Part of a small language model's weights: rotary positions, no biases in attention or MLP.
Each number is 500 + 50 x the weight over the matrix's rms, rounded and kept within 0 to 999. Layers, rows and columns count from 0. Numbers have three digits each.

# up: layer 6 MLP up, 1152x576, rms 0.0333, rows 122-167, columns 96-191
# down: layer 6 MLP down (transposed), 1152x576, rms 0.026, rows 122-167, columns 96-191
# gate: layer 6 MLP gate, 1152x576, rms 0.0335, rows 123-168, columns 96-191
up122:477499427443469507423551442595421614491475548463485417532500538427409558566479443505469490486508521513542513560456508539532514486528511462488513474541452509572524583422543564432517441464505554505613514491469444554462570557536412489528481544527527525493457404512524500510538391577470438558
down122:522433519389490475543456489588542452517484530480545513407563496502488510507503462538515562472463571483568437415504478551464457559520538513540485537563560390468466530498396549401547492478592495478499524495525440517436530493500400476513517542509495422521395523523606443510478430471458660565
gate123:491561560426446559523550497490580535580579476590515496432519481549490561483424527555522453462545523436481508367554445511394475459514525486512462476446451580632514551496491531554485516505560450452434574453464532523480442578515462488472630560531533500478517473518559480439587526531576544505
up123:574538530533570509420548476483400431501522504477531534394452497426502583500417461452455606569410564473474502463455455588422436556412527512481453447563517474542562433495527448513562479485472519486552664550388551551512450602512506429567510493535527539510496519442497579499531470515564515395
down123:426490599407503407575521558548463441551441470593521576466452481550486590536449493506488553509471622510398505541437538526471523542418511603570545454518539499542443450493392520490420515481431503523520480463479564473488451397604585447416537500482554482532438580592574522613487522426551513531
gate124:496432460524492502567490503571552495427493478493480436445541538482508441553501520488479460464449515547488585560565378510425446460395485535460487487487517481451422505467531440420430449420526575565484508449524430529490550535443492533498497453495527485516542442552528461484465524462445491477
up124:500509570522467518513457390435509533585485439496446571509463425475477541471467494513441549490473463507468506506428446493480332490440513447426528488444503453550498538567473443434409559492549429521523423570454529502477486553432563576415525513550537513528438550453470392523433572549479553533
down124:564487535557474467530498540556517528452490524581586414480604554511470572519498498523552458514508460487443507481473481464505483541549488465496519585511476468546477509471514537563493464523431488492406450470501549523494451449404460551463536480506576409488511559466436582532517449578576543552
gate125:425614555447432595456579502609531494655404490545472447470536435498642484516511461385471526504503532500504395472461480618503455490391497495467467475461524465491499525552442463461464439426513466450462391561420521532497573517573462564560414498537400556570530450478533553429477437498585427455
up125:334457492503474501420503484525549538470426491525610519508519559471574497495456493526470442528493460595507614550498525532414603375477461518385515464576467498434408550503536551543403494415493507535540402499566578464438499517594543670467388499474412548515543477561480432413458589505528567467
down125:571439451571495510527449472564484517541467525490457480534460383455448510504514577468487501569640560494433465525517512474449473592579499589431471494489536532491614517395514441457476493540365488508491487508488548457544484496465565515410483485517561531358458502460497573608558518457478498569
gate126:515405582454457453504544463403577507568486475431550492534478466518436510565620410497602437518533398524500420541515589517465556514562522442586487406443560516455423591459443461480552460531551503466502490588522522553562593605498465497562510550387579446373489569477463540502553508475579556494
up126:526509510566547515498525493509439520534583470506497497511408527577482472558476572598451467522462518477409582572455462472509545478473440512518559508555431452614434529470453516507447426496511580573539462500569473414410451473432560524571552544493535535590546482493444489605534447521471425532
down126:503480535463478576475596475340555584546591496478414548476572513481596467558589424388536565597505477417531579514405428538451501514461440492431512517459533566580486527505510479447570565571492538478524476502501483490476617525543546490489392571578421497453514518418551555474468482454607510476
gate127:552439540553539527586513571483450492440535523434510544527435563559568507447536529494423498526533491536433534531494437557475532489484507488463530446491473449531540500546533469517512437566555510497453493473539539452431513425541392463542461484536422535572544565433543556451508488500541526533
up127:554546500566529482493503570509501529569525587524553472522487458422507448463474431480477623510444466521501458514553428474482489470458551521535497465481509572440502472498470465483476510505397490649461540523434554549430454424527537528464532478512487534504548533473499563638493409599499522555
down127:490473472451462507472504411486418482514486517489450514471528492544476523518458500531473404488482583373576506508541459585490520539524495531510554484511544547540429522518480575437457460513536517421560487500545518499506514483522493491517505482541502508541417478528497563566384543503561462541
gate128:523464593489493490508468480539543506486596396450522495488459531548510528419487504542558509502562420557513448440463457446470534480509449475537511537517503395538560480428476549465513487429496501470436474564529471522498531459612437512514525473462491510462493578439512532466566519538497486504
up128:496507498471499437538510538536475465481570540505418490464519497517504536509499465523438501487543584538600496588426503514539559465534496549489492480461521473439461446466569500558537488476500513491448433438576503587538498446540409483444539479431407480450471540426464543509586519503579489491
down128:545543473566482572388421501466575530527464445549553510558517490479535543518509436468491444547585539397521438469432454513489468508497504445460422623487465491407526504509447437414460552514472460467474521547527493445511489522559589476445460501566469544517561527542559524463517490453647407408
gate129:406512526562429461487568629462440424641428580417526514408505471461549470487464496512550503536502520425489569542535532495442454504534456536534466451492448459503586528530418582553460457588538421497486488399514490490417507571453451498499534410347555504484473462459584440516439384438465475487
up129:530435475475520543480539428441564402393514530543423488528584524538590515519507540438427442386559479537608496459451451499409532560478558564510425510424529543542489529476447617597437537475542482468474494524513498429519515557473529463515583473472533487493429429556426511544509554520477519423
down129:503527502449567511485423505470525553555522520427473477607521477365523573460553415527510484552519492435480503520544489508520442541558445483540546536490503533389560506477481544468466536591494478470428536460529459554453493570442557619546560477482485490522541466411472442458569482475484454541
gate130:465505533476511551519454447444484535456521503617536506494442561490475471469490525588518497553554497596406463518471448464443477487460485570486446510499482468422503574494508514398432477509432537502452493461553512589454478429525441523555411437481477516427572494440554554473506457479546473546
up130:574425486470564562474471522558446425547505529474492488524496435526563484547415515534504584508477464393553529492572486502570462513486507517468506436437534509488448556558470530595517463532470414537539514500456536471564546510488517518487522487477469438481508476513509527489515572514430473462
down130:474438457564528531566506513513470497460472498483503513498528527526466478455449494551540529424507486512541479503467445555475513467438519460487466498490465503497426526463533523521518486528454494459420502517492525481479473481522502541464428473554460395531561513477422504580495512517496454515
gate131:508500480544513449501506485405525488528522504472536527459527509536447463564431548544373514369437558441518525519605497535543497558535452600555492481509542526432386458480438579460555561491565412422465520406458527516531438535493454534513516459518518465530463525391431540529544443615456469558
up131:463466598487495410516456470437546477375555559461592570519416512604445482438507568474504519462543505500582528368462561517597552520454608494476596565494556540402451429505568557519538446506494505535469466517508497522425468479525513456525443514467589497450484529431483454437497414529446544521
down131:490512438571570413494461528474488481500645362552431515504477479559472438407470560463448447525532502522535461524522476423579543469485573426470496476540500450406453473513558418469396485553573482549490546539490528518493534488478508516563420543506432532448499550489569564370461485496479524489
gate132:489505456564567526519587548397578476447587536462503528545520383472369406594510550559499471554417515501582482600401502438472481499451382529419473467504509595369484655428470461437450469536523547495547483554507551621530486474499434549468387433449548492505478490528493459471505629575467541491
up132:585479555431527540621495529490475468564508530557402529482506482497448452536573485520404651477562560489492535568574535509488349543399530578474420487517516550479526503486481494556495455535462527528543612549466509468486518496500545501487527490551540548572602459478476517562455566466551528490
down132:509508483563471424554545537457510507588495546439454505577477485505467417524434412645419471540501557407514581547550623462452518520490573502517358578467500416419568563491484471487519476513459571513531607543546456525412577501464483503501533495450527511540498510473454547422496493520525585605
gate133:608526536475520444509498537493490445465490515483567457443627483526505428540492470596524523410422484479444529395505493503544523482483509456542482506451468526449491504512455472542542541529554523465470494535532463526484455540420494505505519555468547438449398411447509531560542525503509571455
up133:537471497469514484428506471536538428432449457519520485460557449484462434533458551541538526435316496454494534426501521515557511522517518478537580453504481467470475502536558536515477518544550454528448470516510425494561393509490494410509556572476570567457463518529481581502496485459506538518
down133:510535510534516438457503475450447505432536529549543496454503472515538533506557485567512562549471513545540453577504600507465580488566544436507543535452546601510472515473522514583567538538506498586502495553493576526479555539485546477488538456392538538482519541543433478537522508493584449453
gate134:557453530468566619447411441534486583568447538543466465468442493569471479433451534565512581532494505479603523522522530497491461574464430461427520451406539546418460364517296426618477441506383447505522482482456518465605479529404569543492537511522364455497533407507516551480514412553464521478
up134:470496527469537501462398476420479452498468558444507483581493566618635480509579430554420403514436475477450528531406491472609524459442475424481553470556469505668588488602586473520485534523569482571515447500496522524527541509565490494501437457514503466481564518371465551461569406466507509477
down134:595557554484471634499519533480534452580461482442481521534436440587437612537436512518450577443552484548420415449487623474478431626470561527473509522574525477528472357426510454518478513499412457556516572468543475518460400439532485485459462408434511439499523502413400528512565585432537534441
gate135:559514435480501428456593439438517533536438504484505449516500481574480447563601593471488455528394476482484480546428513443515543609482488554480514449535559487508462531575552385540341528520417504450382435552521495428531511440522489451496482485505468534521465499518446413519488551500613571517
up135:476454426505524485470470517530609569478521506467528562587486526525411523491535476570478486361541539381387519488482428414437553504446501461532460443539499549508494449464413482501468528416583449498404470569412397456521564574469494546568527469454529432415614542542427408549521550405459508568
down135:449528416575580587501483488555529483423609424575493471414398501556495517492543576466483403524490511499540468490462494499566542569473514508425574557483496489517483549448424485544452546427432541519526513441499524603474507463388582515468433503576497491496482520440571634474407457540435629510
gate136:420566508462516524444515487469590497462534485501458476527494451440467473472532557533501486503416498548523458416556549449451498596538603471525481514327444522571386584454570530479579506494399520495432527542459526459597512477514611472429600436632494489570515612426579528488446599524496528548
up136:544481538516491537401489458535426542421407530464475552472412471562497524478545556463472486570470635564420472418429554494474463571532556463506542566452468497475438524456467535446497428503515380527468543469459516513509550506561522488500469413528545452542499621457521508514563402520549531481
down136:442545534495456526566586568488504545515426460584423539484598530584550408458479523505499471516395505398550445598535517442550569409531501623480500457469507510496510538480552481532540517551414564484514572490488503508482509483511575479507506447499550485539454567475483595354525496507535457522
gate137:459456517545486523566487501510562465551487510515451542573410458424463472457508462416488502538432552489492521507437475461527535467398524564472453497505530539470472530527479464493478538474485449491513480430498607479559511364508506536560512403549346506451571577521540463538499474621447456518
up137:575518534519438384468439544564513593552554508532561449545610509479594430501407491485556442455531477373516405520570508573504461514526530594564549494552545482465475543497438463611475496550440531578519467489484528492541474475518372449516507489366576531453526477471458561515441518453494509482
down137:605435424585513527489474566505421488491483630515545557579477520436496489498536497574580544534526585410528475464478500407481478530510600498589501481461531561474416615458517586536439485412448533492513552429452448530614500476486492553470484524492480426522460457435658623499529477459575519468
gate138:463464454416515462390497520497452469476476487453521528475439447493558466578531499464503534419415502606567489506452467491438533478479582456526429553482515501505538572477477568484490436493401443490434452538495496525437486564416463575466415511532465494342603511536489366462458507504597437464
up138:532502531457568533507486508533554505586483530468494445523450498472485515587590483552501436477424504491489645424511429402512442463552485489480577504481426458512526457461398411525556510433515510407523519545529503450514511443452456528406440542526564573487497541423451564482424535514579520382
down138:514590416575462531491564355401452588477489480567374525629532502529595475481567440463512544549578576456423436608484511477461535444469476476417527440492396519534430530490559479453435500522473457497565432530466500434540471525513587527520537414497479509423428518466441517503515538520509551453
gate139:500521480526514430552374480490525518562598478437517486585458455521423395431421550514482562441460486424479562517483455547611458519441581531568518402477426484543476602480521584524500519478542552513501525481641374466605491475330441558542466613457543487466520514585504451603438514374505575522
up139:519478445560453548401586463547495466423488419451521525537578445482441534527528520314464560537517434544473506451532461493487558584457402475417612575608540544498525483488409620386449501395513473487516535533438493484574570523481529442498480520525430461526523463420467497408497455481555431506
down139:488444578501590525410496498482490493447504521508509489541558530453537601526514548578528466536552399516460420603439530489516499591661461446459479511477437553520398542435470513516503506524468415524520485488516598456392463469621498555509468516558586469600515532543570521468576444537606496467
gate140:559460524536445510523544512527534481465576549578507460623542500449530570569543425483507530451441507566502503426447426449475453425548434515528463458467433508473446499458530467549556508492411540463489502525486560399539453403515520529447539458586473470537474476485459559482519453529503506461
up140:377585482458529525526438542368547446481511500427575496464490452487476517559453477533524528474446501545613519505604608436433531606442465486542517479593541519468440505432585402491454494432536486445420531455482466469407581370458459542557441513415563405455551501439480521544528481544490493527
down140:490402514393598537484504455436498492465611528550591558411459492446444491488551441413497459549473510541459521498463493501454423469507489364481505465517581526560463543479482555591444449466470597420438567398539523500516540488572470487419512523543519405518526480547515578538551569496442532535
gate141:412556551565559485499452435526491397554556513532518525514427497543427481477416509487537477483607466515505530548543544529525537481494543534520455478528484494431429554464461439559397538525566523409419509452557491403520499500540513463522583439485446509506538561471529448511566530483420492453
up141:546540605501479547562524494400468486415572527396543422526529516540404501470559465470493556459540545501536507606552537499591548454536529532469533522521486423513475545498487561504517545497507582440456498447482529483517432486561567463466511474568524584563536555439531455482524484556506481530
down141:568456486486560456504460475598461538451534489392521489479458466519514455577483508480499528491518476426470568493525502505532512482472454450511492608482490428527584420515577514461557536479534436536397484488470505483459495478496533565437554468495510508498428556527526459434459531474549450592
gate142:555415526550523484513538539554484475503497460569503460545476520488462478458461472513594530507607478431547488484495396459502447428403356449560493497555517491553456483532465538502543526492521466412512458494456461538530522516491552551571402470402533485521509599573594507480473519471496490578
up142:463595499414472416443454458455536462496456501564488547474524474477457526468533538632473455493460525435481537549470440562551456508479519494418529485523470540551525435448500442588450541468410500491555596502545510469504479505570493535521548548546446561534503546494568565455455532558453573489
down142:482496515431563579455490509519478410541528458541490452567454562476449536569502569535562499500495564508577557522428374512540363474361470510481493457478472367456548513467497556523541529512502490501496503455524556510499480401536514440512447511464558451512479559533418529378532404494585655575
gate143:545520477508464499504446573528494425501405442508428518475481497452508497435433463565507531468460526518467514486517502517642452508510604586561531493556494421438533372488363523514501496560489472477446584426507526579588422436471491498440556476508498494497452534470510614528514551489577513573
up143:535492505465511498498587460505443458469495491388419498556446527512508482452541516517529444536526507519529558500549466578496512453521465512478436535472505549572542568549492450573543547596511462505462481478533588471508518540422425515556335502468540436468501507516417470502519496451437472536
down143:581556535462616434525530474548499454486354554482564476418486459550482564439427508480574455540486565459444442363515563498498495563515486537514516444505479435553543433470515410485525464535500490524516565497530468538551389508445465484479529562509449482426539542460495489522404549552467527450
gate144:536513483554443438483569507456507447540572455548393573565487483532558490535454588439412443439429575417464503502395515426509447443390424553584449556537574609478445550555508510536487539510510471506513613538509504537516525498471546401530485503518508478471499535484436490550539550449428467538
up144:501460479367524547510399539531523488504458420407502546493517533496532455574525486511556548534512544495448530429479545578542592436459480529556533581488504539458483508564506500608477509452633482534437533480432561467402498520541505482474502373425518529489411595503465456476606543508559503503
down144:516540486568551472490489546517548504488610522529479542417635451500543508558456503517442546520546522468527535501584539416520482544490482549581495549496470531465500483471399502526520565494544588468519469548513421429489529513565468469582494399512536470462512534469473437468498439423448376465
gate145:518513487486470577504504508508521517481538450482483494503482535468476517521495413509599495466531451494497498538499538531502615521468357453507486504529513455485446483477444498506428510578517528537517565547465459548443546512399615452574480490550508472572459498493559431476491533484417484521
up145:544503491457512576511515589488541496521577508483545519506486519578401510416398450473614477477579491522482490447577473474517406469524458441550460584451543590456478552425526537463416515544545458511518561562483471488429445484513553447464474422468509441505470480574570447466448434469499518549
down145:430553514516495600521525460488481503432454525599532551477478567562519465580505454547454535485563579457550440537533495500621510515487508426486424444497514540518478529427608488490445401505507463500510542424513556479446507481506426498463491550525465528471510405478540543504472437533436465538
gate146:429514477439445515509505478424473486491538492511510464497524528522521483589508611457550506574467520505443498498482472441467563541477485468500467526441529476483509462487507526509429539513484494580466558564453468554476510529525507540537531506491515526539441566512486599406495444505469478546
up146:399501483438425514543493551432498407553459435538519477504481517429480513499485489501528525440461533513544516497565516489467483514387420495521440447457466479374505467503485540481508495507470492520466545513525507563580481501465503564500510463486494487463546543414443473539435453480449563639
down146:436481531498474430468530440514499512506587482501459488510485499484505517520456514561415418544517484593476420477514463553523614611463556506568488482528575505465484406490564449554449591498560467552526499580517539504460471436540524510532409548441571513518430460566492565474556510589515553556
gate147:569478536470449568482486514431497506505506546478410541553462487570466467477503487480525419580454465462458519478546389470522539476521534459524501515494451467528469521435463440440490440432482493447418457465486550444551466460502385492482532526429509498450499543429465461539549437476438551449
up147:441551410413461517535505459450453514652504572502457523474557525479485474562506522525571474454455512493473441552503495569561493497528414577553520490461555490575482487587557563503511525480454455474600583509511502599568519404505572458470503498496464437413481491526470593475498557455482556525
down147:478493620456517487441442469475508485438475494568476480477413557507467546516573483413522542444485489480547485475530478505552521476604460514529524525472498491531515506444435525442520574571506493490385464465449486331510504537512538472492477514438485512369474446493521530528585515492449505507
gate148:512444429490529449499493530461490480451512466514430544553401506521546479499461477437554484492488502502508639508570524520449503532434485539523476446471544493496483530512462484445549436505426574547451510482482491446441498456543494415476566511511456436459515449518462395536589522470559488497
up148:515427577499483581520430423514507433466535494398585530510504510471579517438539527391451379492568516407489534465506503563483512481542460573500518600628444513505568484496426560506517509550448496492487517566549413564509490479583443481475575539463502449456522408481555524482473564506541504442
down148:513591420493550497517539521501483525479376458391467444455526454463471514669490628507504420549555545465524523550547442574482513513580494528390480558490513515448527531521515518481498409468591572499527502444591501537502430568521472465546607402490481515480486455481475447567504564556436526509
gate149:471512361482583506457426527393487532568421521568444453473462541522497444488511482446470546608437550440495527507425542500470477491505467501608559487546556533421465526504498578483462443477542581546499471563423452465496519537444609521571530465479553462577497551507447595598499508534477384555
up149:468413541513467501492420436578524533563508454466605483496547525481497475530564480514541522432581646456398436473512433464490585498426495495575548529593586540463539473538466591387479535522467514481465487428506562476573631507485493504498434538473555497500439529522595473544514583481466528481
down149:502475482564500502398546477539514469506567497487535533509600540541474478531452481497513529576407484520517454453500411536623493488535531465595471608503498496511504630534376548446500506434384447490461470409443511523491478454449533440568408512543435463600495524530515561452552463500529398530
gate150:512447559488603529551604560627547550446543473449433481537528428423472481450427552414553503590567410475448455424472588488476515519514466505476526532517448562480489414501433590508497558479499542613476480484568499571460540441464496487502407470439460592439432542571543546493473594498615465487
up150:491455557473572584526506534434596402556414520436567441488481474563544539530471548434477486594549578481405491510524488535540474519445567575497544478512483463528415516415493449482482489557525519488476483581568574451471547456408523516508515485448505486456510539432572519545449485514476459532
down150:501495564480501486441528482506479470521493483496559559477535441624472468530502467562567558559460509521449536455496573542512493479495423572566557521573478516440490457562552538555487470422493681502507481551472387577386492484413497486613530558443451646516599579470520465508420554540532445435
gate151:548524511556453469487545496457528547533479437518516589458467453482410459530516523515483476550499458417541525546495475597616509464472517510500508433478545618489444551415464592419532450452436556605445525554493463527493573514535413461536546458420568454517482501521350525606502445459436522526
up151:574526429535434491508514491484618538497570475509559594607525557537545457453471586497536521527524484538525492506404425475475482550423462553571527592500520494541497512458458507433451449519483541535564554519477418470486499458448445475452433501498537562457583495546572528552468435495519480458
down151:472484404515564527533492481567501583387538517455473484494450512569631510532510577533502446457537520430439526552543503379510554480455528525338516593439586559514451389417502607416480563463457419544589601525523507475532479498503547499442473510550519459381511512497558470436538529443504433544
gate152:518478365605483471577469475450550521508461500500519539546407485507445492503428627554496507459419518521431424524511499493405444532493441499467629524525540562470471484499505425533361428493494575441441514470472488509506491454541530516638452463549551463486521587483538483442530552459477514503
up152:501399382548482552546456519499412421516374487379521466454474511581453529519609516524524489506417538540455462541509442451548502630501540473556594466503500513552541422528481560554485481508523512504458514462430445437483442457525528414472417417492498529542453424530514532476602502411489368428
down152:473393486605528616427482483361480535504453461403548473431544474553530526498479468481549524539429543525460532424426421423515582432526535430575547430485445513506520564499498602602535565573504425504413472584372530562450538564566499482456518444525470492519447510467514483439487555486460454518
gate153:514574470569415468545508553431530504531466562413466398463437458413535541491492437524477568517420488506527565536565531548420475569452445565580509389467577513470454463489523415524509517512429498530553519541554505473463503530526511530569454450447527518502470472460519533508579445509489456409
up153:488539469479466547537504455551440467471511499460585594527494524510480512494535522543511497457528525513460472464540529494498495483414542424538462488483525543567617505478443555531525475524394483498463536497505519548457494505529527495394505478573500423543418552457517481575424456512502576480
down153:507503493462523466487517512503446533494511493538521487560536501529537593478473493535415484540557476543528491500502468465499506541547504495512427555581359761551518520470476505526485502510530513501456458456538479489493450485522521459530546524558520468494552509554485499502516564485538558575
gate154:479551581525535530474466487507427392523527464541533470468515485509465478467446566401523551562416520478454519467526498533428514470482419548572527459571538429475443492437563517491518527503509518402458596506450479402499542563526461473555503479586461480492474525542475505605446591493448497465
up154:578535485524463575503441458516452513504483384430487467438489505398559476355431453514575482489504462447527528518595517550469386537577451490431495508513481527447451443545511535544496437546549438551452523587461529571416510431557545498518543473512496521417516495583542534526470507481491434513
down154:480604464579433433566426492474542493533503530399423462468491526457524468386508578481530506384468502517505374562491454512538575509528551486481510575371457567416516532490464514475476556448508480429498542509576535444483462442524471426528564511496561520542511519409480478475495463363538513473
gate155:555465431507541602474602536593493485487574584522545493517455545466461498523477530554463487516476383448540553488463483539575433433490459449576399438467373488498516566488415463477455535460459502536493580506508512552531503460520615469454610497504524512524566499462565506479547515473504527561
up155:472536495483440582497556579489434595611481535540508577482464476584448536563560493521413580497562583523565451516404521502525375463472449521470424532527424473453462499435490497453423454472510458505506487455516442492489543458497493561544519499567468477439507554548421489489417416436494603485
down155:593450491537484645572491501599561500548506527452578529424447438484521524431565338465531515509442445536448542462570506467493450472414539508487543535462473540471557479533424509449525457501398564491597501482406581517540537457537470553431489485469445557513436535440441493470424557507615455501
gate156:371453430472492551492563475523473532578508447468469475463524537499601511516512444447394468523581508448418535510558577448494433429439443526441483520538470528407492528530405429521419498451529413434582596572533408472440544482518526539494448482568367455499495525519560519545520553466449538487
up156:583528613444414491535485545438450449455501488507468470447593500452472449514495467556499526500447565546563494511630442563513470532490499495588472461502569495476532523487506628422530567573496573547499431416540535488573367586448544466495572496532407475516444536470561571607472475441453441475
down156:485475463514386496566544513410449555397564426510454410503568450467555562564491478516502604448464503498496581477550488493455461468467490511527543503576431486446484491542423481450499460495490516540562487529497457517549547504508582469520438440515478544529498491395465482496448464527538454498
gate157:534416582480483472471567460521486421479548462466537478494489500569525472508435479530446564511425456597477576541505506502551550490516330538465465511472491514600472485549512484536488489575513563438419418425495440529450539517535490560599470483516489468469433509530511438467563446422483482526
up157:472469438536544482503447452494504486439443560498543530539548525590483451583456536424459550419428461545453529470512501516490452564535471455521518562473519494507414534506568464545486476472434529496440437472422554543538534396495545562541492428507548458555501499573493587476450519503531495522
down157:532502554514471466499553555534467488495517457451463536499543483534469499526488491533563518502473451437571510602496486489558538501548485560513427590502523521451483473467516429530486480383474540462411540429607512421504489473542469510580515538550500429488520577577389428474494412597463383435
gate158:490503489580502500422499442518453539417480520441463495451476467501563526426391514563499482580478488435470516488465475538508465531500464518433517481537503525475510545502481508417499503478528550426502505533466444489524462449522524564492497527437482523497459571487539518510498503504520507548
up158:531462501453439514422544495540516497575484433571594532538468455483519495469474527483437487502417503384433516491512490539488461502535509487492496444523543436507549434541520468565424588520464469535441467505456532485473515551483497489488482563539441478525470452486397516454451433534518589465
down158:527500487435532488557529542483444526492473481510507542470593579471567547515586506518519400499575415430533470547462477478578503498472454508559554479488493515462518572538495464490516482432456519492562505485528446406508528497564575468524503441537410449394489450604577488450567501495443550509
gate159:520582524542542480522382554536533501508470459475474459503481565479470568493507446591462536457401431513377413473455531529524575460459507516547526496434489579454516513533531496447508501431463446640568521405470514458513557535492516430606576459471548437552497507522513489521475498508470399419
up159:460577506499502440532435556491470527449504523531414579463490486461418471432440448529440440573490486401468545537607496524492493593399510534470492512596478458498378473377504517498522520570513507489505482456513448532503454516470469452610476526507588480530485480443495433521506513548544504564
down159:519499573533547561443447445558408444502496414545566487507481507387442549542550491533520491534450478519434528501477431546535492510445524473466562568464577507521508524419450509490493474396539472453476483476495628451508514514545562530490522471550486500511568389599393626522510448438545450381
gate160:472522504474433586594439512458511485505467517554510476589426480627434471567451492455398460574440549449437514560548372514481459504483595435410469386416493540531436531464540492594333520504533498513573486396544563402550448502460475470517536477466544486516590484451443455487517502491493397486
up160:465521498476532428584410518511506376446539503431579484481523429429499548527450497581434468491598548431572520521513581506501513415537457463463435472532463462514493471543477461393478442550480482490604493440501571439425493498454544589390460538584487551431487441501619564472509490510507453524
down160:496530451558504458471493485502459527441511507469452547585477475505479464552467504517552512479429550513535448568484506513488539522528468526510364426469471465416484498475608528507391455526536470535504419473561589457476511519535562446516476577488516492422438572427479527381493455490436476497
gate161:457519547568394565477587533503522485470565496559419416652457446431499504449463589491516482542523573511528459500454543547441369522521548521484340498510413548423350564473498533488503361598512473496461540543455464492412545548544441524550536458487486470441467515510573492584435467512519477520
up161:512473507575494565515498532463480487517414444443460581582534475449492567517504467515497562465434524483522475459555467456469513521568462465511478477407395531389530530519470401442574445492438432558387450424498482546523533426452512543506440446481495497572451591535542457495390529547593495510
down161:538551537506473429388547479424441488635501564505430554434495425420525478477501483418450561507472534504496471489461394464497513591535573478508513574574418490558478578459499556493429468455514494478517533455555570461541548530589530452512469438590462489562496446549509557504476531573512460438
gate162:518559520500542549554586436583435545468493506456548466602422424430503500427470437451559552603392474446438560537507389551472421444548462499460485407547412471354510526521494450551432496431510518516454481603502488506546441380469514582470484522521406579544554486554572529493482475542473471486
up162:469510547493514442447453617467496476454483499469403543448503480668485507581545480516437412496472543532535430418498453378624613507511453500463506594471468531569482498482465659459444580424493508553585617519475461426513456479516477520556437507470563489499524587394536473523467481529506567557
down162:463648569562519600526498493557512519528545539476421526467425476484541627435471522419466484476424444508558523539491447451597574582514529466440496485535502509388519498495518512535403598481510441484632523498461589523512429479499559547500551512563476568528496512416483455507527483463622508555
gate163:408519458477540416536481534479505426439462373539448476568484405545441482446468513464532507528576521558454436515444511548582527472579474522437477451467567586607444479441496521502501550476466417470496480511539497498456528449473508554577496466519531422511501518462434495453490427412385429449
up163:507565484536616493508493468449523527513497520444466580483479441514579506640508516488464408456526500478484426556583484485494444562549507513476487471504441462473501536488608461468573498492512501483436578517533507394454412477512470445518518459577437632400544445493489544556436520484528547422
down163:355482485417497620561553513550468594470554430447447587461518535460547481566587544494438473395499473472518522484446441494487484467444501482465529470546500499507518495479517488510410521406519467626436440459456553579558515525582552593434534441532491518486461466530545584467528484522564516536
gate164:492462525504476551522522492418513442465500536496522498500454493461555480480487492428466586501520521596560573539524495512479474464461487529550500446477481461445537542445502433486550406478504516441454523514542470435513519454624448511514505604542513508406518460589538562417457518434556520514
up164:562505473442483575472507515458424550586504470494499531457503509459479507544513518507504531519474414517395524517522456523500470451499579477489526456525516531541549464458413466464432500539507436479492509575573510512522481551541575421427526593457531445539504475541531466476569447479497534557
down164:450552544498559443450529407482526477536485451529545490513461491480480446517457491545502523480539503515590530530462583439498567577480524476454441429485598522436528556543553467472571480524534493491497549552590478490514493583448406457563554526497492501521518521404561506460466468474560444429
gate165:569548437455542548515514522551577508518514600546516443501493505480501526483531465503512531604483439465621431554407459504461529511456536539459484494477479471438434609509481438471423485426527543545568521502449415440449510410484558425573553596466530551496518481451503450499505425467567495488
up165:437556462440463413561485497507489534504482523547553377503443488482558494421539450480510561512482452558458393553496466487496450439479461488439504519582434542554581455502584493426509561522495482550545522513482445408562476547431518532438504483515480592453669480470565473539529524540453329576
down165:455514519455421480539490432466524494502494409523639525430476401521533423555442533614443497419489448519516565417512550598532514491482548561505555518512500538416454405504492502469482535520504454412466525540591492514440489508490441421464531471529489420532448514552441564520496490522507552550
gate166:521443544554558534519547502447447510540441566546478517581539465582477517539512521529593509457468493458399448415581489536440498554390494422563536502551516532571500598498504510492484433429564480430445506502468513517524540554586479563567469454459438505526444484500570574483457481483544409454
up166:612498532417512424576428515507477438393542514419417498448505483500493518577524533514496505484483530507443570584445456489425540417455406459474467541444473571536618487492522535541393509459457525481568470505517502517517492547504461511454503485451385476511373533501534571477507477518529541484
down166:518540524475502513484446566539502491496511492654562458421599512531575563507537527407455573506545462478535570536560436484391451467548487442552512469594444468472502602506454480502451547511533480487488393592458453449470536524439486455519521463519479553567555598415388473511539492547520517549
gate167:429554534480502474545576504544503506550455491418523519547527363490569467461517437515544544489501509581502543602560504605550548530476478492516512488501479510522404521486528500499434493488568511431555494492467543540447547465490453624509548493432554553538545396525488530500553505506468505460
up167:458459486470486529451471487537493506477539445413485561467551400426511543493504591488584497537611445586403469469492507445575496437528508398514499587608416453528606432531478549459561488436547472531518424539535506449549410529538564517437582572508416508557445475591532523502505515609471495534
down167:548536511484492504505529502492478488488534531474517491457475538503536586536483521508481511532534473436482496509464479420532526500523498492443443583495386600504511491494502511467545505489471484506487501526516485452556492499495567545497502506527536425533502501516546566528487467450492555534
gate168:510479437515568513537481510401500417446443517380519523428431478507429459557476456541477494569502518486458569448491479476540518480487436476537482565575548509431558570442446567595512558554477500545481438400536563453430567468424428510622532539448479423529488498480613493468520473458469427520